{
  "n_layer": 10,
  "d_model": 128,
  "n_head": 2,
  "n_kv_head": 2,
  "head_dim": 64,
  "d_mlp": 512,
  "vocab_size": 2048,
  "activation": "gelu",
  "norm": "layernorm",
  "norm_place": "pre",
  "norm_eps": 1e-05,
  "positions": "alibi",
  "qk_norm": false,
  "attn_scale": 0.125,
  "bias": "all",
  "tie_embeddings": true,
  "parallel_block": false,
  "init": "normal",
  "init_std_qkv": 0.0421,
  "init_std_o": 0.0523,
  "init_std_up": 0.0603,
  "init_std_down": 0.0603,
  "optimizer": "soap_variant",
  "lr": 0.00644,
  "weight_decay": 0.0,
  "lr_head": 0.0102,
  "grad_clip": 0.5,
  "warmup_steps": 200,
  "schedule": "wsd",
  "decay_fraction": 1.0,
  "decay_shape": "linear",
  "final_lr_fraction": 0.0,
  "batch_tokens": [16384, 32768, 49152],
  "seq_len": 2048,
  "doc_mask": false,
  "train_tokens": 138500000,
  "steps": 4387,
  "dataset": "wikipedia_en"
}
Each number is 128 + 24 x the weight over its row's rms, rounded and kept within 0 to 255. Layers, rows and columns count from 0. Numbers have three digits each. The size before them is the row's rms in percent of the matrix's.

# layer 5 MLP down, 128x512, rms 0.0603, rows 0-21, columns 0-127
097:118130107175123160158135175162152139146123124081125120093160111117117153127061120139125138178123104138155106137049156148157159162115123172079135143138106088186100111110114102175137136152171108136162103116126158117173123127131144150117116112149144139103135149078124186128131108153127135095111138168137115140111124123123159108122142149190133122099142147116102114144067124141122123141097
096:146077131140117103142111129155134126098131101145085119113121154118154175132103147166079088142144135128164156141180113138156137145145142146141102108153110102138110115117111087126118120130151177142128125147131133144122127116127125143112141117143093148176084133137129126156142123175088118140136154150151175107137104130151134117122128128112121134142146117135085096089096120107140124101119
097:178106109087157128104100113176111111128141117097131124115133152108184116148157170067100127133095113072134176124142126147108152141126126133136140116101143118143149102126142130113145121114090130111159095116080139127099114136153079160118118142101094125087118136127164130133115118140141151113159059108082107124131099106180142121111101120122133108122099136090127141131119131154113141084126
100:128128133136061111124131114151074110098145140136124156123128108070094100162140155151136129153074150113139171142131147116138153122147100110140121142123122154107147152098133137113092124122144126108105118124122154120175119140136142078104115144121109075107163129130119106144106122100154083103125167098097136121145139173155090165121097127139133133150128148137126163126137146103142110081106
094:108125150121103165188163128124170116125086127074112143137155167124132126127154124112093088102145141113147132102153127109153097144120093054098135100168134112111165105111143132154100117115119102098157084152150111155140126132129101116112175139151129120151155115103133126129117119137093109107120200150135119106155096125134098112145110159181161156125119127132152086173132131138143121140131
093:108122121159189152127094097121164139089151147148130140156120127157172165140130129168173106135130096112139121141106138100129125166174115137131123114121120144127079156137128153118126134093157132109131150146146197082167131136111137122124137116118104157109156114152137151100173158169112137106123139079118121161115128155157134095108117168118149145135152176107091089117150131141181121149133
115:158114175138074152115113156111153160116159079074136152137114082100128108142136138112114082102101119141091149179095145131105118170134101104114153106066147110159126102126124147135121113113165124107094135129125170160106100127147105143093104108105115116124156159134131151122144118149146124137141159123087111136089113139146148154104085140139148117107162105129130163084134119070117120146161
094:131118141113138137188162116172055123149115157124158146168117109102163128154139098097102106128110120119111142143143125132155059101085140125163147118154104124181123154139122125108158130128128149140163122134158125124111148149091147145157131074097128114143142116126101171126115123125148144109166072121134124137146125154122126145120087124161084141141137146167160103138124125125154127118173
103:080146163113154137142111107090124087146108140148119148144176147107134150105145134129124148110132132154113095105141103147137133089118154085106105144088088139114149137177128102147164163164167136157146107101120147127158144097129155129108125138140111078129099141117143112129147112151156167123140172134132126108174112125159118167135121124118099118090132097094141119082176137116116094093118
101:145143089175116110139144138193161142100098184104122091134138162094133103133155145124141141077106140107138146150142162133137192125146106110134104153094086126088108155153116129128124141124106121108156130107133124077160125138118094155147171147117123140132142126138099120094125121114149123099090168156143126119109103128105124104140115107120159171129112131113116098109117134136162157120129
103:171121144116087125182158164119089134132091105113114127105132106129130147126129142125146133123163127117108102117174129126090162150115130104124142111120133114153147090133133143136152116120085125098135089116102123139151157124145155110144088097117132091154142119123094129102123059119119134112112093164173150109119139120094114117140162096106125115130180139185169130146123086127160137126131
102:137087145084119155107132171161134134108139160180124120090118167124159163133160084128142170101139104120166138140170125092117119148133104113097137106152111142117062118138126130108149119112110149129165114054143166091185143137105169120140158111132118141116127105121124157119095146125160120120126206171146118094141128130144123088139128108159129149119128104088170097120130114160138131103122
116:153129151165153128117121141136113133098116118102102088152186169158046141115133126109093139100110126130097145140135157134126135150129099121133129119140169128125111180099109096137151136127121178110189091129128154135127145125155114105122125114115103174124118135133146117151105146175127123123113088142128107141087126114096174150127092181118149114118155103148149122099136120127108119165132
096:175152136127082139112138123110109136150128128147148156120140115129135108140096133126145121130183140138122094107090088137142125107115151135138113143143120124146127140121137093129137119122124126155132128092126099118132167122102116128128095133154148089147116091130121152163129119081158149129101090136088127132140142118128126189138101146136120153134129143150135104149110129115112174108105
092:136094131135090114079113166137099113110181153135115160120111126130156123130131132199097126113113130137156159129124134164160148121148089098060169118102109116147146152073146138141150128148128103131138132087106175089132118157118125096107102129121102147135189131120127146093119126130176140143123123113150075131102131137123103122160112162134109118137094123109114161114124121107095094120086
095:173119167126135161148144087128141126128136149085127134132174120148127142123191164128120093128108113120109135157095088111126152146157114124120043113132099109118120099036119164158115120112168167133116125145133154111116118166178101147132123159115120120142085126138142158138159120126105116138160151071078077158110091107165131125114099148133155138151142154145090132094120141145108127113151
105:138137152135136094101131152114139141145146195155146090143176115116113159151142115098163156122131108150144170152151127126144130123124144114177120138149090115146136097090137106099151122132094167149127125052118118151105145124150173112112143152116133115146131124133105123141149121126155147124143095092104135106116148141154102168151145188167179091150145146157119125133097118139143073111089
093:102178133121136087133148152164134106137087155147147166112171104142126118158109107112124134127115114141105134119137138115177156096136136190160108114126119166129137142095164194124120127169101151128152126155081129130126094126139117140099116123065127127108101142154147137146113145144158143134139158131136098071140153147157048135120146121099109127089112123151151152146158140132146119078159
100:083129104090105118130118141143138158106156178105143130114173215113130119146147119049126116142119089109133155111141160119145092152132121149141125128107124168130139154089147167106100140093175142117145121124130124122121114134118117136151123132121144098130108107138115115132098136135126117112113117078088100116083135112154122103144104121131133109090122108086131134075131108103086109123156
100:118119113123197127116073162154126113131112123146155117075080130118160096117143096126155132093117149132124132122129147142146144155115128091114129109121143135125120086152109114111114111139139104119144103112110149163136142147095105113161154121115171094084094102122152147117161149128099153115158159133137149142161148118159158101140108110144161125095108151141159152117159124157114127123140
094:116168104148122088096143105118175123150118114139126140130184135107098122115121158123143163089124135110124136148154094131147153139131130094126113161127151123169150121116109134130143107134131138129150126108135118126118143129090146110142087142151135171102099140103127139159149132107126134116168095111105105097150176113089135124163132071144130098165133105136120146126137117144108114055165
092:173158158147131096141167096160187158141079113158151137157142131153152152142130151077122125145117104119124092081131134143147143143108092150151126120165113149139161142032122154143159126122119160139120100165151146158127125144164098104111123122146103129116103138137135097170129157134135145116132118134144108097116124113121073101132151117117126083135175098181101137154173135152170104113145